From a checkpoint of a small transformer trained on Wikipedia.
Size: 9 layers, MLP 768 SwiGLU, vocabulary 8192, 11.9M parameters.
Architecture: RMSNorm before each block, rotary positions, no biases in attention or MLP, untied embeddings.
Each number is 500 + 40 x the weight over its row's rms, rounded and kept within 0 to 999. Layers, rows and columns count from 0. Numbers have three digits each. The size before them is the row's rms in percent of the matrix's.

# layer 4 attention query, 256x256, rms 0.0895, rows 145-191, columns 0-127
083:480447471583542485492462532476564526485552494491476544436506475496458521438522503499489577523518584545408460550453513522541482628486523476513526479522522477503471542432535459569498499448501472492489533468508521481482489556476566449475551555537483490541478462505500559453605528490515479485583516522487450496466500458503507496443553488526456467496550422513527553469487555503511512557488
082:561488507413494510478444530470482496516549505452495540451464555582520521467572534459427447464468531500439524563498551479515464449566532554508526501558488537521546492449458470560472475498515552368447513520485522463488477549458541493456513542480499531519517525520447516532469555526526580526532511523494518475503458520560507431498557526530534454478533515485501524545487485524490491510498
084:445458511521517583459544599524487460539461516476512533511467471467556467524528489509503564518426530474568489532486531558527480496447548512523517563505511509469508540517539532570481427490517554558515536542459476577426450448508459515513506454519536538537525442515510551505527510462502600512502514524499529503536502442544497479532506446531487554523495434567564551507514567510488519533491
081:471581454508524532435576494532532493520496487530521510548449534488540586534502480413445465505464482501494544549467512496428486477484567468434474548387504497452507573490446418485449513480561455437460547514477465512478462585499478490476466482526418472527486496501460489499485525528458497471414460500497467525439480476438569535520417534487435500468502443510577526507478470554368518456508
081:542462514483501456494511541550494457567499476437527509537531513513507493502566417431514531546506627500503560520546504461473560410570527484490451454563524461494487564528556387466438491502493434528486469497517527524507446453521548474528493438501515512518502481482483582466475556502564451423492561537516473484482512490560409511545561463474517533500495481506423484527478468520505534482536
082:522555447542420501519427548507554536470446493482447492484577468576523392501510486479461538483470534471469488460495575572546545497437479453439522544489522430513484509490452443518552586540501477469512521537491519531484513482529490494539508522425523506456471472475540515500451508479495458572500528475498524499478508501413480526457488513542509488522539493508488420472527492538454511528527
082:522506416539525552444502552491597495530505587480468491474577463471528570518451459535493466516432545511475538519499538545506533495474532533455481455470502509560502494424591511468542429443531414592526464483527505533424578517526530476497509528460520442501514500475483534499523489531483492510523515513535488479488545464504562489506526516505460507465502525478472572478439485481467549504451
082:483470515482486446563497522522493470465443465481476519507445476504493547469560527564449556482534426545479465454457505490464449495507518537484462530479503470448536468467504458523465469543501482431539526551447532451482487509446472509504480500518415455560484501557522534508540609509544433499540454582537485464480546439473509551409452555493514464452514495500537472513489524438517536462445
080:510520522472453503519438499523451509493455505486501542458447513523449459510448572556519512535547489488567462434522488613531510541584521462486508526431501443445472468472551510405521479470417507570533529505478524530418455522557475503506462497527491470551485512534558531427515484482512465509474533431493567460464451520553494584549468505495501580518589516571440467454574445458447503516509
083:491506543476513497458473519506502492482390474486544428525552472446543482547519496488443479553526570485554457472511471469491536498454473541359559463488488427474481488454445508487454445442561526497523462520520486440525506562556454469482572434544475504513498515497539585482514512479497535556484455496492459599483489495538487510535503538543476437434448543519587448434561445543497530449525
077:570425557466390450499479466473510427495523495464569419509503490485547519507477459504466411578472477489564573574610527520552536549617519434456452508457486518474507539480468524515502526438516511490448544471474480494432472543482555555554523544509454419474556534452509463535515520500532500525463462557503494498495499531569506508490509446472487475437544494493426515530495555533579475472455
084:515435460575459495499471579481557507462494509539546477454470511483503498497458433458425506452559513444520493512457469511560486524407527525431467480499510495561446517507528532488529510507441534454569458504540501554566474539497459499464536532462493512534511495490514533530528526448465506549503500483427525461512421574516540493497504495495532492469579471498469461555487493546521578532489
081:547501555536539475450538489517473461440505408557485487446456478502464494478483468450548453510462480498507385509519540514479501428498432534508482502514478459530473432458485542475534470491509566509500451510539500472492442493477510448558526524499508402506556483535541401438440569496553483499420419512536524478528537510545519496447441548515546491476510560535534545486500481483522557583460
082:550498509527476603501548536510523470515518537507530574466494509486523482510474574511544530373468564509503443512486452521526495510478558519463465548523516564515531490490476473585491586507547454491524490552510517503504410488504543503481466449532474549473472535561494506500474504495455467480503547543462455516521433492477463471548542450517477458475503477446544504480535453414469422441472
079:507458448534494515433517534532479504492497516522571490500508523562444578466585558487582522497520544531550381539433500507515473459544514473490486488515521479517482442452556488584496527528536524514546527467569484461553440585562545504464488508602454540483518480536507496542549550468515534523470522477477533519570491485429505516348496478512524486457483454535463533463548500453497534487506
081:481560527484504529434544533567466495473529514510515497516456519541511471519521497500524510506488420533538419466516438474478517516496492555485505467452519470462559461512535548471470540494486464560451533518464495492449467593525520470441530582567533518478621478569505583493532449547483498511412471453563504477482534500476437526476536577520534501536480504424529576481485592489387465512471
080:473519465440506466469506471453484508415518474513504528492532526515516469496510533482492503527431481512493460528522589501555515462449512509447527469506528509474474412463462512550468418524454525602480455505467480505540492506514442548474508537441506524468498528495584363578443521481407599508540480594495490464520518485532513545456510478530526425516459469575512566400527494531515533479527
081:526517513481487542497479520446455534492369515480507533492473583538497451476534565515473541460499446458517529489521507496491515495379530472528503536428480435544468578508580511529493499506521485463610463511497486491487398528527498582473478512540471493544536469454553505508454548477451503519491488560482567504513470547493444525470463512503579474459459474534540430533495450464452447493472
081:529560545516562494485593531473465532490536556529500525466488512460515445488462467540506478545453459544505534468510526572567536596520568590463496519458469483518564470456470539422471530448492488574521575478520505552557589486501474548465473550518482503545521491525518495509448520533478504482449501511527501507510519554435490496470438489531500512503535473515486529523459518478536538466563
079:522535559456504474421440521437534454467583467435522541546516525467528459400463440483487449478533447587478468540458450563492573478447560455485456550477508531444504470458527509527518540471448569529534514436447491483437486487512572474545507488502557544527493503438502543472515507482494524504530502541501417499531439505474554518470449493534481532492469458524446546643570465445539575506487
082:519512551543568496516555468541505479505512492488471569505500505537512475446488501543530505459466501527569489445540455424479490525511523519516461497489470465549510538534431575491459508483486483498549487540478528510496477523575562447469430529549512422488453511508516499494499526538516509496481450503553532474445506490491443506442498479479462528478602396456458548480494507454541547447508
080:449532459491499512514470502505455488519442467462513463509475509474549437493493482480526487566518463513496455524515550556556422472511473572502494572489523432523483447539473438513500532546568415537509557529519507576527484449526516536571515413446567511479410462501531497535557521515543480543487512543462470452511477507460514538515475429491521536522556517497579523519434540464575479429478
078:503520443544516495464455478523518543533500545503495471508436455484551425563488528500547468483499501435496550518558534441477497467461517487538549497529489543511508435519473509506480433462455485551474501535565463473485468495539419539518446500498522498473478530448523437477491519427490614474566536556562520480534493472541532566541465524511481573505472486488595486498435531560519479547530
080:524498428454453462441480502492470502557465424557475586501493501506428452552530435476481464479529483506512490528454490473502501492491425487532486547507521522524475557447555479502458559551460433485501424426526539534541500494481508536503516507530516543511554470547558503485532506474497494534504538447507480514486432465503381445541537472463461486532573571534450519586541454550577521483475
083:476581518487582476421542520562434581581545539459502418569449488493515484523542483535512496536514488512526494452486463475420476483509538526511513520481472505485606476482454492530468472428473502446472510542538491434493493468511511497485478510525501478478474463466492523560573515545492481487545521488475571524508553523540499530529513517462521456524528521488574468505498437526516538497484
081:449522447512465454474522497546456394532548508498549521545506488502517477480469497446461500520478510514566523403531510439458587480523458512493513471483508522466591458502490525481476524474526512547541544407504505480564530591499486476514467443484502505424544491497450500475509492538485461521414427427490510427508568475526578501530485505535500469502540496530482495489553533424551440552537
082:493449440484516446437417556516447463480499504493543433490497432531550516457491542515496446498539442519528536498544458516498482471522462432535484529475494506506511397490537519525513519501591512477487497521516492455457508578467485525528486540536547455519516523474541518583481510475534497516490436516489540533585406482494587460460473510410460432472528547561529460510470469499559479501438
071:477498539509435458536575530517463499566528493454491500577481493481528481436465459455543497499487521609438472494452484486433408467556504566557513551489534485527581525442537451475522548507481481520532516474493521517504500515465517523440478559473494470586489485518513510500543477516627442565534511523483470535465572468477429545452532490424487522529555505473546582512529491467492548542516
081:546457556449480564570567569492463536477546508474549462493474529492497559462482541495468475488528502512544531500492504514536495534571470471556569415478485530540525524462494510484502544504482507379406531473566487521580525484468485396470486563521530463461459589511461568591523507492484460515509523462512434500442448549509512457520520528484544470450489497499472468470427494548544473489525
082:553508443561508515532465466516544512437485504459470436531473477472481538572520493491555489531516538517480506518423457513496492605482533476486554481466515474512504480542525540494516502503454453577436497448492477485524497456481423570510508444512528532491461475483520481421445469546443448499505513522494490535588484503546467530616396559464413513486493462489548537479473550525518539498546
089:475566483483560412496432548478547451483637564465522516486469437489520473552499529503496485444475498438502545526457496457511533471535488498530511526509507478522447529528501493494472466500462566494449536539472487575505461523463539486472470467533526449469408497442505546510515456492563502537550493559482525525454502563532490529490514569521450483459514500510501547466494485510563538481476
082:547435552498482526516508498485526522553543536519475477493539514478506440475455435422395526514535526442516507427589484540420468415594511507555555437497511495449504565547434490450547536527512443497505541464504505466488511425487433473465573513506582522497478496449492500549459507465453539512523483440501535515489471539526500481510516462538481474528496431512520505467581555559507505489494
082:470509508516480485512472557435543550467562495524490464539539582556488523456509497522485567493486515511525484440571527483574488544458516492566483546494501558456440476494527509502419549532515477556531515522465493531462481490504473525466545430416542517497502416500504465506553473488495540386455527532514521552457495481498437430542505488547492544504505550502514462599472583531459501579459
081:505424539447502496538562523509427532544465507487470481511497498443433523594501506530533462542496502524514524477467461504458475488425485450491503523458465503486517474486499503513572528468454474470421574486477503524533438495567465528512539533521476509507482592487526513495437456467379493502531462503527503551517524463509505491478520531557478460513482412576521497464564547451474476565562
079:499505545504455583502497511522481453474501489497513617505556544542442511550568499558423511401433456512546552517518490490505487469539521505527554495501503494477468492524471452515454543522482533435493569564486529515497525454465557474458530484476448520427548558477437506505502499520523511532445538484565514531519467490470543495477530467600411506499522509480536460485494523418432498599524
084:529440548448486482484473505514499455466449449542501481536533481499536460505549463505538475562496482503467442508511448551467489513428537483482517506541505427493419421546484533560507456539471432568528502538437504480478577441486467448448490494486549498489497492504492485557434441516469467522464468500522472511559540542490490539484555467484580455478553495542539562488512434479466554540477
081:538510505489492421517425390425509478524481530529549415481538495552537461474464536486536465407470488443513586489513485560560516457491490457523552470521489455441470561494458485528551490502482549494469524526543461506529511463498532483587511549484495493476485540460470481466485499516443506504559578526495509543572395460562453460529528487534509518467441531504497563468472495446460442446536
082:504449468471475542537576457504483540525571455521545482497486557522510545530477489556512549439534483526529517460486514595415536459488521514508497499487497480525593542445515586610412526504529497473471506448499492520568502551477476498472503535470446509521550558585450529497508509526499480544475515407496481496480464533440471518464461493494483607425502528564480519487521481507515574510539
082:446493534459458397448559523460543500401483501525500545524404492495530462473489582514590496416449425518516524473467522467501497432513541515581485521483459492470475492567590431480496492515504502465540525581534507496447486502484515485461475473477416452561464480499513460493502563479503521436492572556488528533447490481506533505488529572431523498584511506497458544497468564513571483527464
079:491541568508464538456517467512456487492541524488483494576448549495461536473530453468496488485486522496464491546574493479504483470501519421474476553461488508455543448552505505489454539462522554506478504454493498448554430480509468529468474487591411483468519490483445477425504492521474550523455565492518542491506518409494507522537499530502478457428518594391508519563533537506460491524510
079:515485498465544521465441471452509538445481475513494457502408488518491503433507517466449483544514530574589532553548432494395431441545464535492513505499511479549502544507514516533522524487498543577542482441518474544493514523505461512534522534491465447541467514498514416412530469551466513453500498460486478488524465496488430562507448512595495502426484497436495524523502511473512434508476
084:554512510541529508518473531500533366486510474524530440485465473473528481444490608536472533487485520501476482407504512462462525538477527478557484498521534491469471494496522491496419528489452511465525515489527481544567594569457499548494459482481429480537529448424487499436536517548550472493451491412497512530478512484522437461471450558447423537426525446432508541432388506470541543495507
084:464517528458533539496511529587525463555482497490512513401503509559377453495487532527566460481548542492504545523464514489430525562460457436502518523522506517597551476538479476469501423475447539504527570570546491524484429489544516535548515434518478547512551517477476441495479506612554471500542535488464484534514471494531556484497504471500555500438474477502440458507412541532464508495551
081:523494457528518490525456525491539508492477506486608576583489478516478501529518486427506441457568488478585518501508424572489490456512456507492506471436523471531477470494473525581529507477491475476425514558530485536500377531540507551439525521459546512501540522513487448518571405520546478502500439488495498429540510468583495553449452533499559493480522503508444572438488517536478457501543
085:518577545507469491471484518519527519563454532457553483545475515477481493525536549520515575456421488404470393495507509460518450580523478486505493498528499477540553494438548478549527553510523474469554492548481527531534476531432502497509494494479473486466549441534463484424556562429544458534532578498449445479473476427415496465499548467505504454472528477478414559488464480485576481458460
082:482506495496469543495518501498486458512568485504470515473449502542456452537522558507448453451561479524562522470463486546567486468558546451540467495513527491575493557460493536496511526510517432469489460520524514573495548558481521459540541503506586484491576486483505559536564578514515537488534501456505516477448466491501480539604477460518576414464562528444484520473496547531524479499498
080:402537501606428512416457468463553498542518482453525526488517552535530468498495506545425501510449560486507487531506441526468494478436484478500495477527518490470468526500475497486420512514456507488486532537488497432431474495480503489520474539452461521518518510499476491443493495519551334587539504487567514457522517481492470500558485485509483514565606533488545493523578539508455440476459
# layer 4 attention key, 256x256, rms 0.0881, rows 145-191, columns 0-127
079:496543498552452466574525500511476517482489551490533579518487541535529484437544462446556457553531439516553544472536610525544486491489484478439558499517513441521497522497421421525459429534474438513456509495451500593506536406530532497493495453502490489491450569417515495498485515492533478522465470455490412500478484491478468467500509533420462494470438540476477478473484490488487482499440
079:463520545527429468437514513478545460577565558470521480577553461563504441427542538530580505472534456490525544531497464523539558487496489453565501470432497466464418512475556496514483494480508460453528583443533435477472505439506489497571530460504574452494537469484516521504521541473504478527520488503571475495569481479500517546512531423501410540487485499488457473493526499527506445448492
084:530510451453525483427493472550495534482429535440526441495550554539458555414468476576564460499595417531375517484456503472443527568489462464464525474572547552475484595549482449451518499494466531471500488508509557459548490598472519510492462515497464498460545480513466502465528454474553492495512500524499437551441509572441458536484479427495469508515507530523559462462527500526518512484564
079:454513516485520485526465499493497477409429518562513516493576484511459499487489517513481470538508551584519461394572443457526483562538462552506544506533520495462409456582528493494550459507526539476515457493446508495481469531575543496469519507449474543483410569452503506522439459510452546528590477526562486525510418493507532484504518440454524466445493457546456409522560517485504513561526
078:483481486470511497473463540569486523482475501526449525551530446491506500510476557483465468485540468504506473503349546530543453550461507481554517481508552544492458540584548513500498483486446494447510481464482519554541503584441550506501474575565533446483513437504586468563471487509428533606500452515549473514519437455423537508467489558485537529517489518399534467535408575564522556550527
082:483532516503473498436511467540473496518506489570526554494420489482486513424433567516521527506414511493479528503432461446540461636505479486501534493477519536450495515502499534474490408586461453479457516489541526490432485618510536490479433503500496470532517452507473512472525476549399540502474516460431447500511561488462505430510458509420497474556542458482442511540493508491468429459499
082:474516527460498443493585415505504493505561509508518513566501499509458507469511518446487531503516532472467465509417525466581492469500472489485521458561546470467456549577446493528557489513434537528461530454542507530538599507549454554492403554455521530445535558489488524463559550485505475593489487509461491477491536441480476522487444557491483462440546471501495451495480497523529485523523
081:544496492504528515427518509489550447580535527545540508514497551536535453575429490490496445419446498564553558534497538531542485534447465448523475517547519476541494447518507520419420537519554536524473535472485455504473494405554493510498567560500495573525482488507545449557472523451459600456542510445574489452534519571442483492535547385500585518533547473498515566456495545470423517542512
078:511414500511535493475533420539498465507468516464443484502436508470509549523507496467438503527505523507424471469519460514429516525493492495526429495528544496527558512498450436564544529518565568572468536513530520498528424554511548543482562436463447518429488464487488462518516507519483565483531521532493431526479562527456477549472554545461459493518517498495536548532482626499501566527503
083:506492566418510447480489467485545504535444508504493481473448563518456553490483557534523514433491498557509479514500422563556435478534497439561412497498506528548464479542472509475473490554519525497515518615572536548425460477527496449471481535506486518510546492511434498487513504565502487544497472540540492501483502529474525527483479475428511611504524544464477503500534581427462390524453
077:484458522545526541527517475511530579478516585520479554517534517420552491525514560501568520539459493471512446455534476500474493494480526508431472493484517449434538581481446586540492468476524565549466451469566474561504463479485519413508502488565469493500488532508512507474507467490493512440503542440543527477402472453514510549509432499465494572494428493482539458572524508477554544487490
082:490535495391493498473509565585440493487483500467433454482495470530550568474528495532540542478445464516526497481457427488421498498542460500482495448477517538445466468446449540533452538438521554486500470524461524526500506453502546516518456446546531478491576536479440448484545500488543522482474473451527485471491566400414514550532475472543483495513472517571497508446484430537472465415447
081:451439484505464475545525530463515557519478549544491530510502448524529443476465499545470487570497560432532449553510424463500521542475523588440552517462487492490577547498510452464455535489579415486471476515498516523511559559430491502480483494486545555502474439554484520500450521517472517534515612468531496483587460512509516456504503440539538535474513527523502541469496432524478551427467
080:479470483462456507586449500486462511518606433466575530551525475625504451490503513529449527541532432532524551446527582491515496454532512476526417454528479459431513522557567411551496536513490502499535472470522481518474541473483554486513545468456493483458457447435510481517485536498475522485491459503561498522575518459522469521508533539468498549498478506550453456458509508425485517582461
075:464464547452424527490484539491480453549466543551501450530537465518530414496518560515418485541528468443503542519511544495474510519436479518491526475525485490558435465515503500481476500495501485485516506565518497478555565489531532526559453452489470532440509460468515483543490524529572521423528529519562446519431529506559489524524582546432521509524508529533520509497449527494409477540437
083:498414511506532510483488531460451476507504514525506526487496590493466509543469582592521490505515530478476508512522543511500489489459503433484457471546491588530460563487493432506562426501469516499588485497467514472457504437506519544478520473426528493480437487416538477519438513494565463487500514548472563538576434504493511466498565418515462545461469523529508559548524428475561507449509
080:501461503541456577435537513415496526516527524476468452526512546430506589486528524471470548512505497404666521402524497467418518562478465509518494484558462513543434433537501551437522585515508459466505493513556514494543540378530495460552455547454509473544472483521440516502507509507561523501538511453517499532519458549506498530514501484495552513507480544503471502475582484490393462512470
083:485474489505458494427544434512534503457528491542527554507513398522411448481474481535453499477520497592585508509482454485502446557455500494487489501472489513560397498570548550508517438474500536504520565535471481465480574499497464516540457488500540547419490537513482472458514491425534431466595546485546480506512482473507497456465531467501586505592552532563505530483530519499418548467481
077:554421518531428528448482558506513510505474510485453533530414585485565539515497485397452525499513551469441529459514482437554519484473516451466482466506563563445411461468426433546535456485525538515512515527512495477451498499499480493490539507462502486460475594514452494479554505455503567519473481529518507466406503540514497551522476531507524407565513487536504483536516484482485553481549
077:532454535514511553428507546551420444548482494599486470517524524535475496511517546492377516494378494503450438530519528501588527541511524455511501464481498483516503475527464491497497554514535545461503521489500433544616434537519479531432515451533484524476533571479489529548429509465513485555503526458489530553459523503526520595507529566486439497436517577474512510444469496498519532490493
080:491443472454449458527461493521521498475463558588498515535516476481567529559510467543461511526488421507527448532487566523519503482505500480456463522543505545437518438481529449463537520486500475525464484576502464564487519571473547536543666431575463564542459448458535479509484524499540461515476508481415486489416518509428507495502523486496533452514476455486521488563495424449450494471442
079:512480482544456461547489453472485559505486557556440474477485547531430551482503437493480456472499506563547480497518376477427537467474514481488453500419527488443511554556545530505530495498484565507448538462443520445506559534476489491484457529483446499509517480544509465524494497479527596474496415447544510470496566492491448513482511502532496497543497518497517488515519517492517562484489
076:528489537512514475521482475442547567446527509489486390462503469516558519490465529506488508535502487468552449509427508503578549485542465561506540469467475488491523490547461523480552574470493534503406463506453516473503506495523525550537534493508541501460565528477483486510489468508402483510544553491450491498526466541474472513538506482508511480476493425490402499531457501553508487446565
082:479487483551547571544495523484501392545464480523478528518555446455524493397578472420517506583552567568462426424533523517541498499463576501452413518511544490498492427424486552499524491522482501534459577555563514517542571555489504432500480476532462427517534475509525491551485503485427469489490488463547492429544526489558528497524473529527515458497480469462532470561515452521514454522579
083:496463467554479440523520513466547488441447419493543492508501460495475494537481456458451518514514486525469512507515510475503555494485454425496508493497517499501439474501496564499507461547492526586434454487367553579484477609487418565517594519544549580478508489511480509478518492491454521505502448491526477463515399512465513584512551447550514526538447414463500488474415516580488418501511
082:524448591541495499540425521444517505481516452558536437528478568453464489550443467506509547406532512457540485502500507563502512487554537510551546507478502445430416527536514473564464559558476458520519437560582478527393493480493521503460470527503502486531437454513493482480474511453535518495510531508484515502461503487486493549469520503467466474500494452401515466506376443440514576465426
081:467523493501543429517598428519541493491467487566475509529497535567451483485516521476486542508534492497470464475479522500433528585500489508430488453524507467472542559481457554442456407459512513516476461449517512447520506475574526498481543574457422475474472497507512491507527449540474485472556532454545457434457541480511475528589469513532533579448497499454493535548419496514523559438444
071:503474426488484534473511497541468476548450496542456480512494532493407486476527483504504465566487495433572447512584517503524506491465502507487458489536534468533476476487493455589455471528451465510537492488424441483601505490424504523513450493567519470516536429490533442537496520423485515515519470461544494454492515531504553482557575463569451558504506482531451478537508501513530509455444
083:474591496506532466498454516531558448514474501469525508479536479456469478519526503447524523528480543507520570452476556495542501436515514465486490500547473476442467502427528512562498441441479499550546433490461507482496544498522512548509521549511475440508447487529485477520563445574522508479476434448550486515474512477494513551483509518493400437492502584494457493501490405478467504440544
077:506559524469558496481513532429522596429541439510529549460550497556484447573478504446519461502542519461401472508568491485527452407528482524431515460577490432537533531493454536546553551436487489541429469494525567486541496566557461518535531552458485455557444475471468449509512498417462490530477494466432581477518483485530456496428528511491476479499477487465446537450501486494533559503483
089:527509518496552441487533534471476572449340489545520456528491528483535532595531507498505468526577534472465462490483423504357543522513470504506526492490496514467504454520475537485484509426490485545508478503488527566537501456557533544538497502503477481557437474569545435505515488478451525546418561502534478520544546473526499489527427429477511508520465502513487508509508514461559429525480
084:457526487489467547542461480473527472497491453539451526507527524464460580546530553503550544559476536500550530545544467495432506499434528485483588527447514507482429571396523515564422442489474484502531485431551518484491425573477521484534541554433520509499493527469496523613501487542538406473450529526490465511480459518476504514510438576528507488471526556468487433521526544480506440487514
081:533476400543522480549539446506456530541509518518480461523482455491478453508511464517530480505549473493418564550454534522456515491501522475458530450457502512498520536460499490577524492470505512416499468394553515491486415487494543443573430561579517443480545540413495483472499470482509518516523593515410537496544447491456446547533502561499512540553550517456490496412533534496445426496569
081:480584467522479513505429493505628467507523484472566514428500458494473478496502503515454495503437475501542459435498513504502477542534467559523475475564511479503475598523499438560474486497554460536491452535548539511510512522511497555503560499516468477438513452458460441494520484455541514466437475474469474475458462527499511528564551466474485532492533495504499529532410434471538527500484
082:551502563488450511498576474498461498476537473513548496489568441510552414483449543525540465503531420459515551495430543470524501474508533463485447502510512510485493458573556426498467528530543420484485421465564449571459435544540541507504595452518478521498509444516480513535475503490540419444518464510406465477514526483549477527583550494460529460537522474558440545420522518515585531535476
081:496560477462451565483613469494473569546499510483516455535522484509449477554533489473469492459552527435517510541481494515450506545500555496573480526470532525428525530500534514481462564461487552517478534494520529473543484506450493513454519450520568458561426471529508467545536471528512526529526484444546428470461479486535468483495514453544482603546503553429479475525516497442555415458469
083:460494480489504532509548510534536538507472514523463511464473468475543446509586608525504471508518530473474509523549469502453540509510513492450457510432486577490506460593483499490461518433503493556504590518506543515454495490482501372545437465509562534530520527534517519539496471478449550475440458556486502483493524511487513531496496543469535468551517578550383401545491460600551418464518
084:545584484448501457463484473531523442545383500516435511501514436456479398472508588480542479503456556485446473543608442460460518516558473458490507512555510497497464552460495436532553466469453531506532472540478494479496488511516481462465474424495550484502554475515469481533501475539470506520463523546524478503463509509577524484566546427499500451560576498480592480484535485510429552510484
082:515496528566519564538523459573492503456426536510494467479452543523515524488592492565474504467506554553473461509500508549586487505501535528461538451458475506564476521525480511500476463444559479474506502499484471452557479520505583500547446471503524514502547539513528495450540514531600527458531446463496430507568500526510511465544506419545521582424486436560489516484457446529416539479571
080:494519446494456509498468516496509438547490478537593476456570494564456489528478563489514514477514533505532536530495466489509486508542512555577462462504529561550460559516470470561487576568487514448495495523472496546520518555437452506561464479504581500498447470523519529512465483443506451518591548480505528503522456526541576519521512540478569570479544507569557457443528477545461603527494
078:473466511418521467452504443444570475439489491524468492520488521508538566518484514549542526474556465450507440474531477535564567528458530500509479528471493567495527456449370463516505568471517559503465527482478521541521483447520487505475509434519482492438557462479498483512471548428548586514594537524569559480488534509500536519508478499451526511585508499502433514528518461498526548521515
084:507539519544528494511566470552449499439432531564455562462509522500492497547459475414537517573494582492482497582491418551561507462538426457437505536523511565542543560487513498496518495469500531535494516555450497501545455496470518529527536496593536436485429538559515523502526520473438479493489510465499550483519502513448538503558510583507566461533504518528498463598494519486487459449467
082:423452452528554430476444510464538465485574505473472436610518497514530490487585476490489480502482439499423470487515459512484523441467451559421543493497464506490510483425528395482486552490528431487427437443480517550470589483497524511505537488523468480521475481522529525479514461476443451448519507554518514509520506507479452528551551495500405462530497493492518551508581488488519466466517
081:506495535506461433489533404519477484479453507516453437489558507528524585496528504579509525539511572529486543474490558436442506525500500530516532482464474426533453465490463508461484482487508525480494532521506510466533534531520503537476465509583473486541384528539482448563498521508519524532516525507493544498493541541446472526561523481521424490558417480490527438521499482483562536475456
084:500435491522422504448492586458509526468518536546523541442435469512511518438492483397524491526512553484440582527478503522520509425509477507565540471585466434445539504499523508462426427445502538444539552567508432506499481428506468531497430514518500515511465480497494520459501466499547400514541467541493499495550543506581578538575543483430505496480449565601488429513468517517465508546441
080:498476482489474505499463531504523504572498464513490483471517482515497548438452519487583461579488484493509501482524483532565518545481475536471469508444517462486464521525533499477535520524523605516478509461408519512492529524520460514515413493510470496508428416461528487513373478481463502442465511534515525459487524507492487519455458501512475489515419523489509596506534447473523511520516
081:573505526478542490499538466531434505493482457542545477531487433485495497499470495522478501445531469492543529562453501501565453577535480489533476533513526482460494586536552479427469470506522509543482506525459515474493471526528526433452524547515533472548495585451528523471455459464449570501535558484446489516506524545501478481456504507507422442426508422515495506542525520517559471569489
# layer 4 attention value, 256x256, rms 0.0686, rows 128-135, columns 0-127
101:437513604453524483479505565548528515490559452545462498582537485501455512547521485496484549412527513508500482483445466511507496536461542511550499530493489455560512509500481470503554523492515482517423561533518500447520509523486550471449387494508485516515479492478544478425568470518489497485457415547486528528540468503516537618533488544479460495587451558437571451521438485517558452482526
092:530546489544454496470486476427520535471492550440499439533432507590506500477497441413516497447420426463536492574560481511487461443527520433435572520498505527516568545550560469519521498524441488492503464466515497521532552526542527486467581565518486492527458499478445499514490492500498474483544564469509488541436480496528532471410422467476530573515551514489476487515551539505514535446481
100:490438449510470446560581530491503525471451506501485481423492449504494483445478497472508542492508463575464480563563507482433529456500578490516514463460520531525500495504498503477600589472500500453377446559546490513437550578479559521480512541545490515466582485473531516505506496497548557481464539483460506482499433514545521429444506557563465501527529530448538471561379478426516524540535
089:489499509468540500506516503463503573565523478546582536559546484506482457523487502450505475471516472489533483508503486512520523468514472418469486470535507513481424457577473559492479549491460523487531426547576496485475479471476650528534502502424550508506511564505549537471516513471485457475556440533528529541528470514575569489540514486462527488495427486564523469545460517534455459471443
093:492506537511534555582556477557500456565476479473571494502543462526453463496531537456482582486472475517493472438491477482540471518525516437512514536480514493480513505489478544495417513569494552467561523543499487526518469539452501424583548500511559493607490560500478565536516511497445465461475464535443512485416543512567494411521502501484546547522521464565527510554533543493454474575469
093:520548557468538527430538446503512488513546497460473541483470517464517523467543564564540476509457522479524532498520492500492538480505499425451453534500520425619499471463536527549483525496505495572515572571508501508558540465532386479445467534449466605526470422444475498503492498430537434497524510505542506493594436477492491512520565532482486471496443506490560527440519491472470466569478
084:499482477471542497554475560500497444481493508481547488586492511483443460491579569488501535540474485512542565502538520542479552478462522419478494487468545428521421513549575535532513516493518468524566444538530479498557514468522534524533493521497493520539435517477515481512557473547413485581487503484557525488512603501445411473486521481573500517445495421463487413563471534519514403431445
092:487518449561481526487468511518448515571426458504541460487536396553497581479512463488500529448468404442499547504424457470586500510500512554519505487463498494465511464527579463473469418474468527446442519468491496497520423500571523438549601477546498534574514509603510479524545466472597484492489451488513575579491492512479480508460467487463542502592524517518490480487499459530559482511519
# layer 4 attention output (transposed), 256x256, rms 0.0664, rows 128-134, columns 0-127
101:454497491524518467525507533507522516458492544395476512505556475529554469475455547432528546516537515491528531454529481509543518512458570514441517415480536486455535541508483513565470490494485477501566547534542502491561477459440485541524459541443513431493441498537463472560578590510527564449520514509499533542450513443458481485564410507479473563521506459456436517568489514510509441548514
098:520505510441428540509453468425483476522524418485488431548485540495457546560493480527459478419528474552520538436510503410476492470472480529569552541428400467544426494479486518433487471459474554492519450449425415523541581508521464526452551566484501482529496567502537558489470481552517468542507437443509493455498516556566472520568450487505522466506503516567466505472493478526493506535470
096:529526472490476528482508482522473529471542452422538454457530419488517523529531485467484483550518560542450546515500500465461602525521507482497506409470433501463547575492405554493462401489456486528567484461480417512550511512577436508528596492456475489466466498517463557496540513533439554494453463498504444464558518562527487591575445512494539482472540524464512533499495448569564456555444
089:468525489478469530472469494534485457436491467468416490451486461479548541498503489531534543518501485553465581513443510490474497605490517513471451490509488493521621469512483465560524501503476515515521540450514488494536565456579453563546499468447489484520501459476526479506440464504503585490567406442533404542506544539506468495506461407529537540540434505532485520509508478489574499502571
092:529486509534507529440447537526472508505472541621449539525423619495498604512517497521539454365461493489505527516489500460537435481459508475569543545502489457584491468526504544523524462438504530554415511517557355465553485450532418556581463467418418500526494498508436437479459524466491520510525520500479555508500536481530487507496514520515516530452458496462562472490494529538559493460594
088:518551511487501502523479450572518473490512523521451529467531566451546525443482508471483542495423436488508543537552498523478480476529470522568521458467590491517473483540453487506514546495491563427509514563541662477491453563497523492483462478495505424507545435480526479538426486477494501470547493497485562550489554493553509477564498511567507554526472476484458525513467550509485528504512
087:538537500543494549528480440534464543476492473555455508523516505453508536431506471548577603587474478479526518551457523521516487569536494510464472495551583430442514509584449525508578465423459490530515509490537608537488535536525521456514476415456502525524574481526485498479466441427517470546423549484502537497472518531462443501398524446507524505461504511534515506508515480448501526500532